{
  "norm_eps": 1e-05,
  "rope_fraction": 1.0,
  "tie_embeddings": false,
  "weight_decay": 0.2,
  "schedule": "wsd",
  "decay_shape": "linear",
  "final_lr_fraction": 0.0,
  "batch_tokens": 131072,
  "doc_mask": false,
  "dataset": "wikipedia_en"
}
Each number is 128 + 32 x the weight over its row's rms, rounded and kept within 0 to 255. Layers, rows and columns count from 0. The size above them is the row's rms in percent of the matrix's.

# layer 5 MLP up, 1024x384, rms 0.0918, rows 628-662, columns 0-63
size [ 98  97 101  94  99  97 101  99 104  97 101 104  96  94  99  96  98  97  98 101  95  97 106  96  99 100 100 100  98  96 107  99  98  96 109]
[[ 69 135 169 140 129 125 117 143 136 127 132 110 121 198 119 182 150 115 110 112 158 160 119 150 102 116 176 128 110  99 123 153 103 138 121 106 143 143 129  99 117 101 187 122 130 147 225 103  75 130 135 110  98 146 117  65 134 103 129 137 189 152  75 142]
 [125 116  82 120 115 107 117 195 171 133  86 173 169 129 129  80 138 145 126 135  60 192  92 111  81 146  89 100 173 138 141 174 103  99 143  82 134 112 180 104 154 118 135  94 142 126 121 136 108 119 132  76  89 140 159 158  88  61 102  91 156 147 123 209]
 [161  93  87 150 147 120 133  91 134 110 130  74 145 189 104 193 181  82 186 127 195 153  70 122 112 149 155  95 130 146  99 126 172 163 175 112 106 137 148  97  94 158  92 107 140 167 140  90 154 152  92 125 102 165 153 123 120 123 129 104 132 189  74  80]
 [119 141  94 173 166 141 150 112 139 121 109 152 155 136  70 131 138 133  60 125 117 165 103  88  58 117 133  81 119 133 144 131 109 131 111  76 141 186 147 111 146 145 126 154 165 160  93 127 132 147 171 113 113 149  87  93 135 103  97 198 116 146  93 143]
 [169 193 152 118 152 113 146 126 126 129  77 150  95 113 145 105 165 179 112 112 128 177 112 108 163 123  98 108 141 141 107 121 155 154 181 123 164 133 160 129 112 127 152 153 142 114  98 156 136 193 111 169 176 111 133 176 121 190 123 127 178 141 115 118]
 [107 144 158 127 138 104 113 154 182 136 101 127 150  53 145 142 160 162 190 186 165 126  89 129 117 171 111 135 113 117 161 109 146 123 133 115 121 104 109 163 155 150 174  96 106 151 165 144 149 140 179 143 118 137 125 115 178 101  57 145 116 247  97 140]
 [129 139 117  95  97 144 129 123 137  97  86  98 199 139 107 148 139 127 144 119 173  86 119  90  99 151 114 191 151 167 120 118 149 131  93 158  97 147  96 139 155  75 152 139 118 122 210  90 136 107 168 116  77 178 147  93 140 137 129 141 119 164  87 140]
 [109 134 102 141 165 146 161 153 111 113  80  97 126 156 141 134  91 107 140 185 117 141 134 137 117 124 143 140 128 117 107 153 108 110 111 128 107 136  38 119 148 108 116 169 139 138 114  91 124 168 193 127 160 163 165 164 167 131  86 121 113 136 130 162]
 [180 103 156 135 147 126 102 168 161 142  73 204 108 125 139 143  92 137 163 106  81 134  89 146 199 171 111 183 154 124  89 134 147 137 102 158  89 181 136 158 131  80  60  86 150 156 147 125 107 122 136  69 130 105 143 106  81 128  96 119 118 182 176 127]
 [167  62 139 207  95 154 115 122 108 167 138 120 133 142  92  80 126 129 131 202 111 169 122 140 128 147  96  69 112 104 130 142  78 152 150 156 132 109  99 112 140 107 134 104 159  84 100 133 175 198  95 145 106 116  87  49 130 176 116 107 100 149  64 154]
 [118 118 156 149 160  84 155 144 137 130 155 169 102 181 151 118 138 156 164 106 137 146 161 110 139 145  71  99  78 144 102  92 135  91 111  72 140  95 174 134 103 126  99 154 108 144 103 112 130  97 100 105  92 167 166 104 167 199 124 110 152  99  81 132]
 [143 135 127 135 157  65  82 103 107  87 112 107  90 104 147 138  71  86 121 151 130 151 127 130 148 163  83 132  70 175 192 118 210 103 120  89 140 136 104 223  98 157 135 128 162 111  95 133 126  94 104 113 138 106 104  67  92 151 184 138 188 209  78 137]
 [ 95 121  97  95 129 134 102 157 118 128 145 187  63 109 191 166 132 149 100 111 147 135  85 126 180 153 114 114 172 111 135 100 170  91  90 129 108 103 129  78 104 108 151 111 156 107 110 127 111 158 129 142 116 121 147 141 138 127 148 104 105  91 123 130]
 [ 90 156  55 121 137 149 127 121 170  81 147 152 164  50 112 144 101 114 122 139 150 129 133 132  96 108  56 132 133 164 117 144  98 148 165 113 167 115 183 151 153 208  72 126 124  93 112 149 110  77 116 149 100 123  97 154 156 118  72 151 125 199 122  90]
 [112 174 120 149 116 164 163 135 147 113 115 127 161  58 111 111 116 145 155 134 139  87  87 119 205  71 156 154 130 185 106  68 140 157 174 176 120 164 130 154  99 114  85 163 133  93 142 157  65 164 149 128 106  95 141 130 155 164 175 176 177 119 151 100]
 [173 149 136 118 182 141  85 178 166 112 152 132 150 107 159 109 147 153 151 116 121  89 143 163  64 150 142  64 110 195  75  78 136 120 138  98  87 103 112  88 156 119 148  94 180 127 166 108  77 140 121 184 130 100 136 143 162  90 134 150  92 106 141 129]
 [110 143 122 128 136  90 186  51 155 160 102 155 142 149  29 133 122 162  95 130 125 125 131 141  85 143 145 123 102 139 104 130 177 126  59 170 135 209 101 109 103 140 138  77 152 121 129 125 125 127 131 146  85 127 118 172 129  81 177 128 138 101 153  60]
 [ 95  99 127 126 110 172  96 100 113 157 123 146 153 128 167 151 190 135 118 160 176 123 101 153  83 137 106 143 108 159 179 121 162 136 101  95 147 127  82 156 122 127 128 168 117 101 133  77 126 192 187 108 115 129 132  53 167 122 100 136  84  65 150  51]
 [130 110 174 134  70 170 144 151 135 139 135 142 168 116  99  86 153 115 147  92 160 106 116  94 151 139 147 182 130 128 134 121 152 147 181 134 125 140 103 113 165  95 142  80 195  80 110 146 183  98 153 177  73 102 133 166 147 126  87 161 123 166 147 121]
 [ 88 120 138  61 146 120  95 139 109 133  99 142 128 180  95 122 125 148 133 121 121 163 150 116  93 123  92 174 127  54  97 130 177 181 138 122 161 172 126  81 154 177 112 110 140 145 202  98  79 174 142 151 118 146 138 101 114 153 130 188  90 135 153 108]
 [188 123 109 222  97  79 115 149 122 144  99 108 124 127 122 131 116 116 166 205  89 196 166 183 145 133 151 144 150 162 168 124  93 165 137  94 198 127 115 140  92  74 148 168 129 132 124 141  91 121 139 144 127 120 122 176 123  91 159 155 138 123  74 116]
 [132  89 122 139 129 129  62  90 126 132 131  82 147 165 110  63 145 144  95  87 190  99 134 105 117 121 123 134  83 132 192 144 140 112 170 140 121 160 121 140 154 128 134 158 148 152 125 112 151  65 145 142 142  96 178 141 100 174 100 149 121  85 108 146]
 [110 139 135  75 198 120 155 122 157 150 152 107 173 132 181  80 160 114 183 150 118 112 108 146 133 163  86  99 145 141 177  70 104  98 118 104  91 114 125 180 150 111 164 128 140 131 176  76 138  97 122 112 171 129 149  73 146 200 110 119  98 152 159 105]
 [129 141 109 160 182 128  58 126 169 142 107 136 104  75 168 159 104 138 155 134  77 135 121 100 149 141 131 109 184 129 176 110  99  84  90 213 115 140 126 114 159 108 125 155 152 145 132 114 166 153 158  67 128 119 104 142 137 161  83 112 122 146 120  77]
 [114 160 123  85 124  78 130 149 169 150 135 108 145 122 157 164 120 163 171 171 107 114 180  74 118 163 133  97 149 114 130 129 149 134 164 162 163 188 151  90 155 131 139 161 118 150 114 188  58 133  73 141 135 209 122 113 129  99  89 168 133  36  77 100]
 [155 131 135 148 197 116 162 105 156  80 112 146 143 182 202  92  81 138  76 111 123  95 133 140  54  74 110 154 108 147 122  96 146 112 110 133 141 122 179  99 171 143 128  68 135 130 146 111 184 130 149 110 120 151  81 111 132 145 179 142 127 181 155 177]
 [139 153 121 175 110 102 136 142 140 173 101 220 100  85  58 140 111 203 106 103 149 137 128  91  98  96 184 150 125 151 149 110 131  98  81 124 172  99 118  93  98  85 102 104  88 151  78 166 100 175 134 130  96 136  55 176 119 127 150 102 143 149 150 127]
 [ 93 119  74 131 132 142 164 117 174  92 116 169 180 125 107 193 145  82 136 119 109 114 158 130 158  90 110 122 136 102  96 136 139  80 153 181  95 114 142 102 110 105 121 123 132 110   8 124 160  99 119 147 153  93  98 151 138 147 101 132  89 160 120 120]
 [102 101 137 121 172 150 206  94 135 113  50 112 145 164 134 168  93 131  96 109 175 127 116 128 145 167  90 126 107 120 125 141 174 138 142 106  66 103 133 115 144 133 147 109 189 135 104 125 144 124  43  62 138 128 124 107 179 129 179 159 193 138 133 127]
 [152 167 104 133 127 115 123 153 202 140 107 127 157 127  90 132  76 131  91 152  74 130 120 138  92  92 134 132 143 111 113 209 108 141 102 137 106  51 107 155 192  54 149 135 198  56  87 148 144  98 208 188 129 133 180  97 144  97 147 140 157 106  97 104]
 [ 96 167  94 159 108 111 132 159 110  81 134 105  40 181 127  97  74 104 168 160 151 118 122 143 113 144 156 160 128 164 161 118  78 125  72 127 151 137 133 108 146 129 109 149  87 143 141 138 149 181 180 149 131 115  81 184 149 138 116 167 172  79 131 156]
 [201 103  85  93 137 145 100 101  98 106 182 126  74 124  99 138 158  88 109  97 112 112 115 168 116 158 132 120 143 116  37 121 141 178  37 109 119 105 135 192  94 115 106 132 192  82 152 125 112 169 128 134  91 185 217 112 111  77 150 174 135 133  86 128]
 [147 170 113 172 142 130 110 128  93 122 152 140  94 136 134 102 135 120 139 104 115 122  95 134 135 144 182  70 169 205 123 125 145 187 170  91  88 178 129 136 139 126 156  78 121 127  93 172 125  83 129  98  70 110 129 167 105 141 141 159  94 139 118 117]
 [103 130 184 131 153  54 171 109 120  89 126 141 109 138 110 129 155 172 122  91 124 173 180  96 143 155 198 174 129 136 157 148 182 182 142 110 179 137 141  93 136 127 110 129 187 125 172  98 139  98 127 117 117  95 134 137  90 126 144 118 171 196 152 137]
 [141 146  82 115 176 135 127 125 127 204 145 125 143 169 141 129 143 156 113 103 134 151 152 143 105 121 140 155  94 148 132 117 147 162  89 144  65 115 142 175 153 186 119 162 165 109 101 115 127 192 117 127 171 117 141 100 153 140  77  80  88 159 102 160]]
# layer 5 MLP down (transposed), 1024x384, rms 0.0827, rows 628-662, columns 0-63
size [ 98  95  99  91 100  97 102  99 103 101 102 106  99  98  93  93 102 101 102  96  89 100  95 101 101 101  93 100 101  96 108 104  97  94 102]
[[104 156 138 200  95 153 106  68 144 148 130 120 150 123 164 153 125 141  80 105 190  97 174 191 133 149  94 155 102 106 163 172  72 136 130 128 134 148 174 127 190 129  68 151 150 109 141 154  61 138 167  83 153 100 127 109 110  76 129 145 129 171  80 129]
 [100 150 139 134 124 197 128 129 165 134  98 141 131 108 174 124 134 140  77 146  83 153 124 112 148  98 110  87  87 152 160 184 127 151 157  95 110  89 114 145 114  99 131 190 140 145 156 157  79  96 132 175 146 108 134 169 105 132 131  93 154 126 111 154]
 [152 161 121 123 164 143 127 124  97  68  88 125 150 131 123  84 115 152 118 104 113 138  85  99  83 143 128  68 114 150  60 141 183 131 150  82 174 147  89 161 134 142 138 121 154 111 109 151 112 158 132 134 132 143 129 118 161 150 128 147  72  45  51  67]
 [111 171 145 120 135 118  93 132 187  73 132  86 115 146 128 109 128 168 136  99 154 111 166 136 115 196 148 159 164 145 139 107 125 103 139 127  98 126 169 140 185 139 145 113 133 160 199  92 191  99 146 159  52  78 144 120 164  93 140 151 105 157 127 125]
 [128 186 113 111 164  47 158 156 118 170  94 133 130 147 135 115 139 136 113 110 146 104 135 157 135  98  90 117 135  96 101  94 153 113 163 158  94 152 149  89 144 139 126 177 158 167  71 165  81 178 127 130 133 108 109 148  98 126 163 150 218 122 211 119]
 [186  77  26 131 103 119  45 157 126  82 145 117  97 169 129 158 132 129 214  64 123 122 118 136  75 163 132 125 118  39 128 150 166 116 151  69 141  57 140 165 112 154 116 157 159 124 143  75 138 135 161 157  93 119 158  61 169 152  62  98 112 127 105  36]
 [177 132 134  60 142 153 135 137  84  90 159  96 143 229 107 187 120 164 141 112 184 162 140 126  86  90  86 151 158 162 147 143 150 112 137 122 153 137 153 115 165 131 123  95 144 204 151 142 126 130 135 114 104 105 150 168 119 127  98 165 122 219 184 151]
 [138 139 108  85 120 128  67  64 132 148 125 105 168 138 126 146 136 114 171 158 155 138 146  95 171  89 154 135 103 112 155 180 134 143 107 105  86 162 140 190 145 122 151 167 156 144 176 151  67  93 110 174   0 125 141 124  96 128  88 115 141 139 130  86]
 [106 121 122 196 122 115 134 110 126 119  81 181 108  94 168 116  84 151 119 112  22 146 108 171 115  97 163 129 164  91 130 147 116 117  97 144 146 121 135 205 153 140 137 140 147 107 110  80  66 150 124  92  79 137 195 131 147  71 166 143 131 121 146 121]
 [110 119 125 177 120 120 143  84 147 147 121 114 107 179 191 125 107 129  99 135 129 131 112 131 156  96 145 111 144  90 119 115 118 117 116  70 139 129  75 129 102 102 162 124 140 116  91 110 132 157 147  51 126 133 117 133 138 122 150 104 189 164 167  92]
 [129 136 166 220 147 133 162 149 110  81 186 191 129 154 207 133  95 105 151 147 122 116 148 145 111 114 137  61 167 126 158  70 127 107 139  91 135 235 158  81 167 108 170 157 120 152 105 192 123 166 134 173 156 158 155 156  47 166 118 137 183 119 157 110]
 [196  95 142 173  81 116  82 197 102 122 160 134 126  74 152  85 111 133 100 186 114 124 145  97 123 151 183 101 111 137 112 145  83 173 136 142  96 102  93 165 167 116 107 137 174  98 161  65 138 111  73 207 132 133 141 118 158 120 118 112 163 166 126 170]
 [147 142 121 141  86 140 103 167 113 117 146  90 150 156 173 122 179  94 157 141 158  74 115 163 163 117  91  98 201 114 142 125 145 119 114 109 159 174  98  85 116 126 102 102 180 105 117  76 150  98 180  67 110 137 113 130  80 153 123 150 107 129 127 106]
 [141 148  98 130 130 140 156 210 124  99  79 106 144 102 132 107 118 168 122 145  87 148  87 121 131 137  95 131 107 140 119 159 136 204 105 125  65 107  82 117  79 148  86 102 120 114 167 146 116 132  78 100 136 148 132 145  81 167  89 128 148 149 126 158]
 [106 136 162 109 140 100 193  84  81 105  91 141 191 114 179 132 137 114 102 122  96 124 115 162 150  70 174 133 142 146 128  51 121  93 114 138 132 117 168  63 143 147  71 110 133  96 110 165 102 166 135  80 191  50 154  68 146 121 139 167 120 143 110 149]
 [126  86  99  90 122 105 127 141 138 158 132 100 150 166 156 149 137 148 141  93 112 160 105 176 139 131  88 158  89 147 117 101 152 141 162 124 100 154 133  68 120 105 136 151 130 102 162 143 149 155 102 122 108 111  94 131 135 109 109 126 116 121 131 121]
 [ 62 147 103 141 103  86 200 145 114 131  96 130  98  77  77 138 164 113  99 154 131  74 101 166 140 120  87 116 165 146 100 181  98 116 108 134 131 158 147  91 159 102 130 123 154 140 142 177 178 101 101 129 108 148 154 102 149  79 175 118 140 191 137 136]
 [ 66  82 166 119 117 152 103 117 130 153 118 125 119 125 117  68 145 136  49 101 116  69 155 101 123 105 132 123 137 130 119  63 174 135 136 144 148 133  72 145 104 109 108 116 131 146 141 134 117 185  90 144 136 152  85  84  97 136  37  20 112 140  64 170]
 [ 48 133 170 136 130 210 138 130 137 160 163 193 141 103 127 163 175 138 156  94 123 124 141 190 128 137 111 122 136 153 136  94 134  98 160 116 115  81 142 114 118 134  91  87 149  45 151 147 156 139  90 106 107 124 112 143 160 129 147 137 149 189  93  85]
 [ 85 146 131 126 109  88 143 119 149 115 115 181  77 199 135  89 130 132 123 122 140  75 155 109 190 128 127 229 142 149 106 106 171 157 153 123 144 195 123 120  86 191 123  98 184 110 178  93  92 147  94 150 130 151 159 135  73 104 115  55  69 153 120 115]
 [207  75 123 126  99 136 114 129 105 114 135 130 158 146 121 101 138 124 176 170 106 143 145 131 179  98 140 110 165 104 121 118 113 102 212 119 160 106 134 156 166 104  87 146 180  47 107 207 122 174 116 135 143 135 135 143 105 164 200 134 113  61 116 158]
 [192 102  34 183 168  92 157 127 108 157 113 138 165 147 110  91 136 101 112 127 141 110 163 143  33  93  70 135 119 146 205 149 105 125 104 137 105  75 161  71 174 152 173  92  94 162 126  82 121  46 155  58 185 147 164 117 101 171 137 182 134 124 147  89]
 [106 161 166 105 155 146 133  70 106 130 147 146 111 132  84 152  99 115 174 147 113 126 148 171  90 167 104  78 121 163 142 125 106 161 101 107  80 130 133  99 146 105 111 126 109  89 135 134 132 151 150  93 123 143  85  93  68 161  73  70 174 108 157 107]
 [ 63 130  98  81  98 116 127 153 114 147 148 136 148 120  82 145  77 148  53 143 176 176 171 220 134 127 180 127 118  42 118 148 128  87 126 158  85 105 163  68 123 133 133  46 152  87 153  96 100 166 101 137 121 128 112 166 132 118 174  88 156  55  91  80]
 [ 61 112 135 133 167 172 112 157 142 122 124 139  49 185 120 133  98 102 108  97 134  72 138 114 152  71 112  73 161 170 144  64 142 100 127 195  91 107 137  97 152 169  71  89 140 161 102 124  48  74 106 147 129 144 115 120 129  96 122 137 158  85  90  96]
 [128 115 170 121 128 169 106 152 144  88  73 126 110 163 140 123 166 185 189 150 116 117 141  63 114 152 122 184 149 132 168 160 117 105 121  74 154 114  94 182 123  87 102  87 129 137 139 167 147 136 165 138 154 135  71 133 145 118 127 106 103 109 105 108]
 [182 173 110 134 110 116 197 137 150 128  98 104 123 121  65 146 125 122  66 118 118 144 147  84 122 166 140 170 110 139 165  81  84 149 138 123 142  84 134 140 131 139 114 164 103  97 124 133 146 156 118 147 129 165  88 111  89 116 157 157 123 120 114 124]
 [116 191 162 138 121  85 130 117 122  84 138 122 157 116  64 162 150 118 101  95 124 176 148 148 138 141 136 120 146  90  97 117 108 151 161  85 158 163  93 151 150 170  54  99 113  97 157 128  83 149 149 150 112 166 134 160 109 154 121  75 105 109 119 129]
 [134 129 154  97 126 133 108 113  92  78  48 157 118 121 148 178 115 123 145 116 142 148  95 127 209 142  90 122 117 135 156 147 131 170 146  75 111 115  80 134 155 124 151 118 176 105 113 200 134 106 116 154 113 147 103 148 151 128 109 170 109 169 131 149]
 [117 160 103  88 142  74 103 118 127  63 153 124 124 103 129 101 115 100 136 121 116 169 132 117 117  81 138  93  96 119 113 176 154  83 159 148 128  72 112 141 146 135  70 135 117 135 132 192 163 218 198 165 129 111 158 179  96  75 193  87  88 155 136 132]
 [122 159 139 214 139 132 111 164 105 147 147  87 135 137  97  85 171 127  99 122 104 144 169 138 118 105 147  78 104 194 139 146 105 138 101  72 144  90 134 132 134 117 151 161  59  69 145 154 143 118 201 149 100 131 121 137 143 128 138  87 119 162 148 147]
 [141 106  87  78 149 196 150 130 113 104  97 105 129 130  82 138  95 109 171 183  96 127 151 120 141  96 155 132  81 176 105  63  87 119  83 143  70 141 125 172 147 131  77 158 126 138 214 167 124  78 184 111 137 134 120 116  94 129 166 185 138 133 123 107]
 [116 141 144 143  79 123 126  61 139 162 164 125 123 125 100 119 132 146 110 152 158 177 101 151 130  73 186 109 145 158 119  91  64 119 121 112  90  95 106 112 161 168 121 115 138 113 142 125 129 140  95 137  88 107 211 168 157 157 145 156 170 128 177 130]
 [166 180 147  83 112 136 127 135  70 130  90 156 148  55 123 134 117 164 148 159  69 135  85 129  97  88 157 111 150 149 123 119 125 155 109 143 136 121  63 114 113 166 159 151 117  67 142 103 135  83 163 157 140 102 139 185  91 186 121 107  57 148 142 179]
 [145 123 112 144 125 163 161 155  81  92 137 114  88 129 135 115 140 115  73 101  90  58 144  48  96 140 185 134 104 157 179 123  93  54 112 108 137 164 156 129 173  93 160 146 139 122  90 147  77 151  83  98 129  96 158 137 153 136 133  79 104 132  84 197]]
# layer 5 MLP gate, 1024x384, rms 0.0933, rows 629-663, columns 0-63
size [ 93 104  95  97  92 100 104 103  99 101 101 101  93 103  96 101  93  99  96  92  98 100  98 101  95  97 102  99  99 106 102  96  96  98 107]
[[127 121  98 116  94 161 240 149 131 114 133 120 130 203 160 158 136 111 163  94 102 136 169  84 121 125  97 150  49 137  95  84 129 120 139 124 102 107 111 118 231  99 164 102 111  62  73 148  94 108  99 130 156 110 114 174 115 124 131 143 182 160 136 144]
 [ 98 143 115 127 101 111 134 125 125 104 122 190 112 105 120 139 136  87 179  96 146 127 148 109 160 149 116 163 117  92 112 127 144 119 142 144 112 115 105 186 142 100  99 164 109 126 136 171 116  80 110 150 152 186 133 175 136 149  86 163 129 107  90 191]
 [156 228 143 168 120 146 124  85 179 161 109  91 134 222  99 101 137 111  94 139 122  88  85 134  99 163 120 149 115  98 105 127 160 170 115 182 181  91 124  97 177 129 172 141  80  93  92 149 215 124 150 122  85  91  75 145 112 126 125 122 100 140 131 144]
 [141  98 175 158 121 146 135 111 113 120 139  92  68 138 152 135 116 185 163  88  93 162  96  80 126 173  66  88 164 131  93 121  59 154 130 143 127 135 150 156 207  99 169 122 153 138 132 131 148  65 104 124 142 157  95  97 102 157  84  99 114 121 180 106]
 [110  70 139 121 135 175 157 131 142 176 119 130 135 158  96 177 190 127 124 135 106 177 107  35 157 146 210 126 126 115 176  86 198 157 119 126 145  95 136  82 133 148 174 146  92 122 115 149 141  98  76 134 140 127 162 135  78 135 152 158 148 155 134  43]
 [142 168 123 135 126 110 122 171 119 135 129 174 176 144  82 131 147 115  72  84 126 124 135 112 108 137  83 146 114 148 148 112 130 144 127 139 131 147 150 115  68  75 117  18 135 123 196 158 147  81 121  97 153  84 122  96 143 126 116 112 206  87 101  95]
 [149 168 111  70 178 157  96 125 157 141 138 139 105 141 150  90 136  88 176 181 122  84 103  91 107 106  38 210 148 155 170 140  77 140 156 106 117 183 117 102 152 125 122  86 103 119 151 142 160 106 149 144 118 165 180 155 129  64 138 128 102 154 160  64]
 [148 142 105 155 133 134  77 184 203 107 181 105 104 131 134 129 107 161 123 130 134 110 129 120 150 130 150 137 139 142 128 116 144 150 175 168  73 101 128  76  95 111 114 117  79 160 187 165 152 119 110 127 134 110 174 102 169 132 124 155  74 135 182 189]
 [116  72 141 136 170 184 181 132 122 140  94 114 189 152 203 126 116 143 142 125 104 152 133 125  98  90 129 110 122 140 140 190 126 179 117 196  68 119  67 109  91 121 129 128 140 131  84 152  79 139 156 103 176 108 183 146 177 148 131 144 147 187 115 120]
 [ 94  94 142 112  85 126 132 121 140 103 131  75 105 132 117  85 142 177 108 134 118  75 141  78 170 128 106 222  88 102  81 125 150 121 141 167 134 162 103 151  41 129 119 144  59 178 154 136 109 105 145  80 152 101  61 136 135 130 123 144 143 191 131 136]
 [147 115 109 153 154 128 156 105  83 116 157 137 153 119 101 133  74 166 121 110 135 128 122  97  70 134 132 136 225 124 175 150 175 179  79 121 107 109 140 107 153  86 124 153 145 105 161 107 145 154 113 162 115 182  60  68 150 165 157 146 133 158 169 119]
 [145 133  54 130 117 139 132 139  94 130 180 170 159 145 198 149 125 202 140 105 130 128 141 140 153 129 148 156  98  71  81 132 143 117 140 123 130 125 146 125 121  90 129 120 240 115  91 188  52 179 104  85 132  89 106 125 109 125 141  87 183  92 150 120]
 [202 123 132 110 153 164 189 151 143 119 178 145 101 133 103 102 190 122 129 117 157 149  91  80 104 107 132  85 220 163 121 173 131 128 118 161 123 150 157 150 148 147 149 125  74 121 119  83 163 115 156 159  64 145  94 107 191 137 111 107 126 118  96  98]
 [121 140  78  79  59 131 105 146 112 107 145 168  84 162 108 141 165  73 121 232 129 103 115 192 157  75 155  84 142  80 137  87 120 118 166 101 143 105 137 121 137 128 198 114 123 123 126 134 115  87 145 167 138  89 141 135 126  97 141 105 154 122 152 160]
 [ 70 101 132 162 163 111  75 154  90 149 126 157 175  88 145 157 162 149 140 135 122 134 157 122 135 109 164 103 140 134 142 163 148 113 148 156 128 146 143 148 147 134  85 107 113  84  98 208 130 174 158 140 123 187 167 162 132 101 112 107 176 193 180 112]
 [168  95 159 134 137 167 158 170 155 114 131 121  70 118 169  95  78 118 146 143 159 146 159 146  95 143 108 188 119 128 126 108 148 158 170 139 133 106 114  78 132  93  84 131 112 214 158 109 162 139 123 159 145  83 177 163  82 106 108 142 111 143 123  96]
 [140 139 120  91 117 139 138 122 199 149 165 117 108 167 136 122 127 110 158 145 160 117  78 130 124 149 156 169 154 188 116 149 105 108 150 198 126 130 124 166 144 147 103 140 131 127 119 153 123 134  82  94 193 160  84  62 157  99 107  95 100 110 104 121]
 [127 169 163 102 122 119  92  71 152  82 119 150 128 155 172 160 105 103 114 152 127  33  59  36 116 148 138  99 164 119 104 144  81 156 108 167 126 138 146 142 107 142 132 121  90 161 128  93  82 139 140 107 178 112 186 178 129 145 107 124 137  73  75 155]
 [155  94  78 205 135 102 121 146 145 139 112 105 134 119  92  57 167 109 140 117 147 171 141  94 122  92 159  71 123 139 177 153  67 123  99  94  63 146  74 169 110 151 120 113  89 148  92 184 126 136 116  88  95 116 137 131 154  88 111 116 147 170 131 157]
 [130 139 150 114  90 143 169 140 172 160 119 175 128 120 163  99  74 126 147 154 135  61 176 161 150 147  98 160 132 157 183 133 165 122 226  94 111 105  96 120 148 150 116 110 152 106 128 158 178 143  79 160 104 126 134 120  83 102 139 133 101 104 101 167]
 [166  66  93 169 163 151 130 123 110 120 176 110 104 136  89 147 163 188 100  97  98 138 145 155 110 113 129  89 137 186 119 122  87 136 107 181 129 134 170 155 102 215 149 126 160  82 121 136 147 158 123 122 175  77 147  72 104 159 128 152 107 123 132 122]
 [130 132  93 185 144 106  84  85 119  91 117 158 131 115 114 145 110 123 111  79 107 162  97 149 153 136 125 120 144 143 117 182 136 121 159 147  89 130 111 139  77 118 102 109 149 157 139 150 119 131 127 203  71 174 101 136 166  87 109 145 120 125  78 164]
 [130 120 111 104 113  98  64 118 129 141 190 116 127 132 183 168 117 168 104 125 124 108 121  75  97 158  56 120 105  82  62 180 106  89 102 137 123 136 116 119 147  89 189 130 117 112 160 104  65 135 160  76 137 135 159  76 105 176 137 104 138  83 112  78]
 [155 107  98 163 134 112 144  96 135 160 158 107 194  67 118 128 131 133  81 161 117 159 111 149 107 149 106  94 144 119  89 225 144 148 119 113 124 143 205 174 118  88 148 152 102  95 158 104 114 100 130 168 140 109 148 175 124 110 149  81 112 139 132 114]
 [187 131  86 149 127 111 174 162 114 126 117  80 152 154  78  99 178  97 161 119 157 112 119 110 116 124 128 154  92  87 174 123 141 131  89 136 140 121 124 113  52 129 117  85 118 149 169 127 179  97 160 131  89 125 121 148 119  95  79 118  54 118 133  92]
 [123 143 125 166 185 129  86 122  88  74 120  83 125 160 150 147 149 149 126 163 140 112 114  89 113 169 137 138 100  79 134 198 145  88 152 120 188 149  94 125 133  84  91  61 151 120 119 250 128 145 122 145 145   2  82 115 136 117 137  89  95 130 158 126]
 [147 143 107 148 134 113 191 131 175 109 126 163 131  96 116 113 159  59  79  80 105 156  84 112 121 139 190 211 116 109 127 160 171 119 168 120  53 131 137 157 149 133 162 201 118 145  92 131 154 102 139 163 172 115 138 126 130 140 140  97 138 168  56 141]
 [ 61 137 117 122 110 128 147  77 135 104 121 131 102 106 151 120 112 135  71 127 147 148 108 167 136 161 118 114 140 122 127 178 137 117 138 117  63 164 108 148 178 100  78 125  99 112 152 147 158 120  96 100 148 163  60 184 194 137  86 169 150 128 123 126]
 [151 124  92 145 166 106 123  79 166 114  86  93 136 122  87 107 118 170 128  93 145 164 136 136 122 107 147 123  76  75  68 141 137 110 152 170 130  94 124 112 130 157 137 112  81 142 149 152 136  95 190  98 157 139 144  98  96 117 102 152  84 189  90 146]
 [178 129 160 122  97 190 124 154  71 115 148 115  72 100 159  56 107 117 164 125 104 105 163  97 139 173 127  90 103 149 118 102 167 112 172  86 126  88 165  57 108 158 111 171 112 106 109 126 130 119 159 112 140 165 155 140  59 159 181  95 170 118 129  68]
 [170 107 118 144 177 105 100 138 110 141 183 149 142 187 125  77  81 184  63 131  89 156 143 165 120 102 150 134 132 201 148 129 125 163 131 130 138  87 133 126 146  72  79 186 109 103 128 181 114 167  57  98 159  94 126 159 136  74 153 134 145  98 123 168]
 [187  94 173 133 109 117  75 116 178 191 144  95 135 106 130 110 120 153 118 159 111 140 125 169 129 153 135  57 114 161 136 112  81 164  97  85 167 120 190 138 126  67  98  85 107 108 111 162 146 170 136 209 112 112 115 151 102 116 167  51 118 115 172 157]
 [175 132 153 121 122 144 104 132 124 133 151 136 122 108 122 122 163 198  99 121 146 153 143 156 127  97 124  78 100 193 102 144 134 109 151 132 125 168  67 133 141 106 134 147 101 145 115 128 128  73  82 183 155 134 136 118 132 112 168  90 170 171 139 156]
 [ 55 124 123 151 142 113 164  91 125 183 123 128 138 167 130 196 204 116 157 152  98  61 110 122 114 133 124 161 153 126 145 150 172 119 117 143 123 106 121 124 112 160 117 142 142 130 119 167 120 110 131 133 177 172 133 102 124  94 177 218 148 135  85  93]
 [132 113  63 104 142  71 107 110 149  99 132 140  72 103 131 147 133 122 154 144  95  57  76 130 176 185 122 128 115  82 108 132 135 114 150 113  84  99 181 177 138 109 129 123 129 114 161 120 121 130  75 113 137 142 127 121 112  78 111  88 115  98 165 112]]